config.toml
hidden_size = 128
num_key_value_heads = 3
head_dim = 32
hidden_act = "swiglu"
norm_place = "pre"
rope_theta = 10000.0
init = "normal"
init_std_qkv = 0.0427
init_std_up = 0.0427
beta1 = 0.9
lr_head = 0.00826
warmup_steps = 200
schedule = "wsd"
batch_tokens = 65536
max_seq_len = 256
Each number is 128 + 32 x the weight over its row's rms, rounded and kept within 0 to 255. Layers, rows and columns count from 0. The size above them is the row's rms in percent of the matrix's.

# layer 8 attention key, 96x128, rms 0.0894, rows 88-95, columns 0-63
size [136 145 154 153 157 154 155 155]
[[137 109 102 120 168 191 123 130 116 175 125 177  70 131  40  93 138 151 153 131 139 151 159 190 145  90 145 113 140 160 117  91 123 110 180 192 151 164 118  88  94 163  86 109  57 154 103  85 153 123 105 106 181 118 135 161 128  74 106 113 174 152 114 100]
 [126 125 134 140 182  87 144 102 156 145 140 169  73 152 119 106 163  92 152 147 143 105  90 161 126 146  97  94 110 141  96 133 169 170 124 139 157 134 140 118 117 150 127 131  69 134 162 124 151 145 115 161  95 107 155 214 124 165 161  85  63  49 135 132]
 [101 114 103 116 113 110 149 124 158 106 105 123  92 124 102 119 148 147 139 121 102 109  67 116 117 103  44 132 109 156 145  84 122 151 110 134  67  67 146  93  83 135 135 190 187  98 149 157 188 194  97  87 111  79 137 153 151 121  58 156 102 164 147 113]
 [197 175 140 146 174 159 131 176 112 142 140 113  66 129 148  96 142 176  93 118 161  87 157 188 150  85  95 166 136 129 136 115 159 106 116  90 112 122 136 119  61  83 113 154 162 123 171 118 126 124 121 185 104  87 134 123 118 117 136  86 103 109 105 159]
 [100 192 157 109 135 128 102 147 153 170 121 115 120 110 124 171 156  53 166  85 148 141 178 138 174  74 125 148 170 163 115 125 186  84  88 110 157 123 103 160 167 127  93 105 171 160 139 107 177 133 117 146  73 149 105  93  94  69 182 139 112 176 136  84]
 [146 168 134 113 146 147 185 119 131 111 139  70 160 107 105 138 119 142 134 112 158  57 202 153 125 121  98 151 190 160 142 173  92 160  89 119 151 150 183 105 120 144 172  79  99 161  84  87  96 125 152 115 152 187 133 127 140 121  85 139 101 100 126 117]
 [170 168 138 100 110 145 168 143  90 130  95 160 110 107 131 174 145 146 135 129 114 160 109  71 139 122 153 148  76 181 118 167 142 159 193 151 105 113 170  88 113 171 135 135  47 179 135 114 138 169 146 130  84 157  73 107 139  87 136 151  96 145 113 100]
 [125 152 139 153  88 148  92 135 152 159 107  90 123  83 125  97 152 144 136 144 213 114  88  99 124 131  93 154 129  69 118 130  91 182  68 123 123  81 174  93  97 103  94 147  94 154 155  94  73 170 159 131 179 113 160 144 101 116 104 119 138 236 158 147]]
# layer 8 attention query, 96x128, rms 0.0856, rows 89-95, columns 0-63
size [153 156 175 170 164 164 163]
[[182 120  84 161 135 121 152 126 137 169 149 154 174 218 129 152 132 131  90 176  97 146 161 207 166 127 165 110  94 157 178 131 136 185 114 118 127  96 137 210 131  69 116 103 121 165 152 132 109 129  90 130 139  50 141 140  76 112  96 146 112 105 133  92]
 [123 114 160 131  65 152 152 118  90 123 124 173 165 123 173 103 158 101 183 126 183  44  64 171  66  87 166 150 109 148 115 126  91 113 103  93 125 126 123  63 121 135 165 105 157 104 179  94 140  65 156  86 132 119 114 152 192 165 130 110  82 147 140 130]
 [137 115 119 132 142 149  77 150 165 117 126 179 125 155 112 142 154 162  88 165 156 159 104 208 168 152 164  85 140 111  65  90  86 128  47  90 108 131 161 178  81 133 102 166 141 121  99 175 168 130 126  89 115 167 141  88 190 118 116 104 143 123 158 164]
 [152 101  97  82 149 138 152 118 134 167 113 119 110  80 128 117 167 124  62 124 130 118 101  91  77 150 121 119 187 126 145 139 138 137 166 173  75 125 160 115 125  86 141  72 147 141 144 155 163 123 110 126 115 119 170  99 111 144 144 104 163  93  73  90]
 [140 171 147 158 175 124 138 142 122 178 115 148 144 124 124 108  83 164 133 152 157 157 101 137 148 181 156 167 109 150 117  83 174  76 120 123 162 107 198 120 138 112 113 139 103 180 110 154 164  35 134  96 146  89 141 166 118 135 151 153 121 114  88  83]
 [138 119 179 113 129 129  88 153  49 132 130  68 118 124 163 120 113 172 155 157 107 137 103 106 112 152  85 155  82 147 119 110 142 124 146  91 149 128 164 138 148 101 100 117 115  92 137  83 153 217 128 170 126 145 172 121 113 129 140  86 189  86 121 119]
 [129  97 114 130 103 147 138 122 102 138 188  90 112 137 115  89 126 149 126 143 112 160 155 117 184 113 142 122 123 171  93  82 111 110  93 194  99 161 103  83 106  98 143 131 173 158 149 204 118 130 193 134 119 176 141 125  70 120  99  28 110 149  76 123]]
# layer 8 attention value, 96x128, rms 0.084, rows 64-80, columns 0-63
size [104 101  97  96 105  99  95 103 102  94  95  90 100 100  96 104 100]
[[140 126 159 107 110 147  72 132  97 128 139 148 169 156 160 113 106 119  96 145 140 119 149 135 138 147 138 154 110 173 160 134  95 131 164 156  52 189 105 115 104 125  82  89 130 132 129 174 114 135  65 111 114 192 160 130 102 141 132  90 127 118 146 141]
 [163 187 174 148 143 154 157  94  90 190 161  59 192 128 106 106 179 128 101 210  94 124 155 109 134 148 162  95 125 126 139  87  78 167 123 126 151  79 105 131 162 101 133  77  97 127 117  81 183 130 122 134 149  68 109 104 107 139 124 121 123 140 159 154]
 [103 112 123 166 129 159 169  80 126 138 123  89 172 184  96 152 141 192 161 124 107 132 102 176 123 138 166 161 130 145 126 110 167 187 148  77 141 104 107 175  96 150 142 164 126  96 101 155 128 168 145 142 160  77  72 102 128 118 161 153 158 118 140 161]
 [101 194  97 136 167 131 121 157 183 141 116 148 194 177 178 138 171 163 103 189 117 154 107 149 111 162 120 145 173 122  91 156 200 132 123 144 124 113 123  91 117 179  80  82 147 152 165 151 125 152 154 121 119 102  90 112 168 127 128 153 126 112 108 113]
 [ 81  94 134 118 153 190  51 104  74 105 179 101  56 117 183 127 103 148 109 141 121 111 115  69 125 122 136  52 137 115 171 149 161 161 141 133  94  96 170  76 103  80 143 110 103 107 124 171 143 144 114 102  96 106  93  91 136 120 104 166 113 141 160  40]
 [108 163  84 119  97  78 150 132 116 169  90 149 146  62 157 110 103  68  99 119  76 125 118 171 187 155 126 139 167 115 114 181 146  99 110 133 140 128 128 117 142 160 129 150  95  70 144  86 153  91  80 123 119 113 156 124  25 122 134 138 158 174 108 121]
 [ 70 146 160 179 113  83 111 104 147 136  72  63 129 115 117 142 120 153  65 159  73 167 188 113  99 146 144 127 140 174 164 105 123  80  62 152  85 156  94  93  79 131 157 135 126 105 113 108  89 143 118 128 143 110  95  96 145 109 172  82 142 115 105 184]
 [136  96 139 192 129 125 130 153  78  98  71  92 114  71 136 131 173 104 114 139 152 118 106 124 152  76 165   4 133 146 115  97 205 182  91 105 148 135  83 151 112 122 136 173 110 156 118 133 167 138 158 112 135 150 144  79 129 159 158 150 118 123  96 138]
 [150 141 152  50  75 116 138 123 143 131 115 108 177 165  95  73 175  80 139 110 141 159 110  92 125  99 138  95 166  70 144 187 103  92 116 156 179 129 119 104 123 141 174  86 133 178 106 124  95 130  58 207 107 126 203 145 132 204 130 119 101  93 126 180]
 [ 75  92 196 104 167 158 114 180 100 116 128 135  31 167 115 130  97 142 124  86 173 121 132  85 160 151 105 105 175 111 175 150 161  92 133 152 146  78  92 143 183  79 106 127 152 129  71 111 122 177 154 132  83 171 148 119 144 144 112 189 173  97 110 163]
 [150 187 158  80 118 173 181 199 126 138 158 112 118 113 119  85 112  99 142 105 174 146 105 121 131 149 165  61 116 175 133 108  86 199  90 149 155 144  87 116 125 123  77 102 146  78 127 114 188 160 156 167  79  79 146 148 137 128 139 172 115 175 123 153]
 [ 68 126  74  66 171 108 179 130 120 140  93 146 160 143 137 165  98 142 142 155 113 129  90  96 183 123 123 164 156  86 103 159 105 172 128  84 141 172 153  68 161 120 100 188 103 113 116 172 163 126 139 129 161 139 127 152 164 153 173  97 148 105  85 128]
 [150 161 205  59  51 122 133  71 157 159 133 117 147 161 112 108  80 167 117 141 139 117 103 184  87 132 100 110 110 173 103  98 148 166 168 115 142 137 132 123 208 111 110 146 145 116  51 105 179 113 132  86 161 135 148 102 101 132 126 121 105 103 144 113]
 [121 122 115 131 134 174 107 172 132 121 174  73  45 105 134 126 161 142 109 159 103 146 172  92 104 131 121  75  70 109 133 163 104 139 169 147 105 119  49 123 134 181  62 178  96 157 138 115 128 119 141 100  83 116  46 103 169 127  92 158  70 124 132 180]
 [127 133 108 104 114 132 108 175 118 120 193  84  81  67 103  53 167 161 126 149 132 152 120 103 166 142 158 102 148  61 122 142  84  69 133 116 132 145 177  69 146 178 129  98  75 125 121 127 128 146 189 141 118 100 158 144  99 148  75 121 172  81 137 152]
 [102 118  73 110 155 116  81 143 110 113 129  94  76 173 170 181 115 109 153 162 146 143 119  90 162 137  83  96 116 148 186 112 100 121 106 165  45 130 144 121 122 184 138  98 137 141 108 158 106  70 168 199  81  91  63 165  92 153  90 154 112 189 149  96]
 [147 117 104 146 106  72 115 144 149 174  89  63  96 139 145 175 128 156 150 116 150 145 126 168 150 121 116 187 147 160 165  97 149 143 123 163 136 150 135 171 142  76 105 154 151 147  90 112 145 131  88 135 133 102 112 134 110  61 154  81  86 126 139 145]]
# layer 8 attention output (transposed), 96x128, rms 0.291, rows 64-80, columns 0-63
size [ 97  92  91  91 101  94  91  90  92  88  89  83  86  92  92  98  91]
[[178 142 110 111  97  96 103 153 114 160 113  76 103  92 145 154 127 170 100 100 102 153 125 179  75 122 157 163 143 129 101 114 196  57  76 179 190  77 135 135 124 112 152 133 123 112  83 159  96 127 158 110 129  47 117 163 167 127 159 155 129 124 159 118]
 [110 152 125 133 127 108 161 119 126 121 118 139  86 158 158 154 119  94 159 148 178  98  79 154 135 109 199 128  87 105 100 138 150  63 113 140 185 136 190 193  94 152 131 161 134 138 130 197  74  90 116 136  70 106 212 131 132 108  95 146 100 154 125 135]
 [130 128 157  70 100  80 117 177 117  41 107 121 113 123 118 111  92  90 129  82 205 119 110 158 149 136 104 156  70 167 146 114 132 131 118 133 108 126 161  70 186  89  89 126 139 123 130 175 145 140 134 136 166 194 107  97 134  87  96 141 165  70 133 161]
 [203  80 168 217 156 136 174 102  80  96 126 163  70 121 107 125  97 151 125  77 156 136  71  95 132  99  90 135 146 166 151 160  80 131 102 143 113 109 104 157 143  84 177 145 121 104 119 134 106 162 102 104 100 145  79  86  95 132 188 148 163  98 158 144]
 [215 240 109  99  71  98 106 142  90 122 132 107  87  85 108 105 129 144 108 145 116 140 171 144 117  89 107  99 101 128  49  83  93 154 118 168 135 161 136 142  99 132 164 159 146 125 153 178  79  93 119 139  87 137  96 118 110 109 202 111 106 115 168 162]
 [138 120 148 141 158  83 123 104 151 130 108  87 121 173 160 137 127 160 156 171  97 118 146 100  83  97 143 172 124 132 136  88  49 120 181 129  82 117  95  82 123  90 143 155 135 213 147  61 148 119 142 162 127 144 113 136 109 179 183 136 121 156  97 133]
 [123 210 162 129 147 181 135 109 156  54 105 132 135  89 139 149  59 118  94 121 159  80  72  97 103 128 171  98 111 188  92 113 168 156 148 141 164  90  65 187 148 123 109 103 126 106 123 123  93 124  70  91 138  94 119 124 121  99 131 164 114 155 101 111]
 [ 62 159 155  79 173  95 156 185 121 112 198 153 112 129  82 126 157  57 110  95 138  95 100  80 113  90 149 138 111 104 102 127  66 119  96 151 112 170 181 107 168 166 125 138 136 128 127 115  80 148 123  93 117 112 129 156 133 124 116 118 178 139  82  97]
 [101 108  86  52 172 171 184 133  90 146 128 118 114 171 145 127 155 136 108  90  76 132  84 143 149 129  75 162 173 160 129 113 123 158 127  79 159 137 108 165 138 183 212 132 108 170 133 103  98 131 167 129 158 115 167 125 117 139 170 115 116 113 123 132]
 [123 197  93 195  95 153 144 170 134  82 183 141 160  41 119  77 151 197 150 143 114 140 152 189 119  96 140 202 111 156 147 106  70 175 111 112 172 117 126 157 155 104 197 177  79  91 113 142 157 120 125 147 134  94 126 105 164  98  74  78 106 135 164  78]
 [129 165 111  99 147  73 131  84 133 164 143 104 136 126 146 138 121 119 164 134  89 138 131 133 100 102  64 145 125 172  88 155  58 150  92 176 146 121 166 145 118  82 164 123 149 106 134 112 138  75 111 127 114 101 122 174 128 124  84 182 142 197 140 120]
 [182  58 118 117 132 167 102 155 145 155 135 155  93 153  55  96 148  92 110 141 189 117 113 123 145 109 130 169 199  96 126 168  95 130 144 115  98 102  71 146 150 100 113 161 130 100 144 124 165  85 102 125 140 107 160 122  76 180 151 148  82 142 133 125]
 [103  96 153 157 152 136 123 177 107  75 105 139 135 128 168  96 100  85 107 112 143 109 123 144 221 162 128 167 104 171 177  99 121  97 134 131 133 152 149 168  75  87 133  95 145 174 164 178 143 122 153 175 145 158 140 159 167 157 118  91 213 146 142 154]
 [103 141 169 160 134  57 117  96  82 148  59 179 114 115 118 142 124 143 114  78 102  98 167 108 147 149 198  74 137 115  92  99 160 146  77 133 130 122 110 115 142 133 137 132 151 131  99 157 105 128  90 129 106  75 152  71  88 106 106  80 136 159 173  84]
 [112  92 137 127  94 132 111  37 114 161 126 150 114 138 103 162  39 136 151 140 112 152 116  99 129 113 133 116 176 128  97 126 133 140 128 156 128  84 163 132 162  69 128 141 146 153 112 123 150  79 124 107 111 124 101  76 159  46 133  87  74 164 179 143]
 [ 95 171  88 116  82  70  92  98 145  95 126 166 102 101 136  46 133 179 142 110 100 126 207 149 109 115 174 108 160 112  85 133 206 133 100 130  71 122 156 144 137 172 133 119 148 155  69 110  85 147 136 106  87 146 162 120 195  64 156 126  98 143 156 177]
 [153 111 146 148  95 158 156 109 111 150 160 125 153 116 127 107 155 126  74 143 175 100 108 134 134 152 149 130 178 177 127  95 150  99 109 176 164  66 118 156 159 188  93 134 101  88 170 124  97 104 121 158 106 179 177 149 194  95 150 147 178 132  41  86]]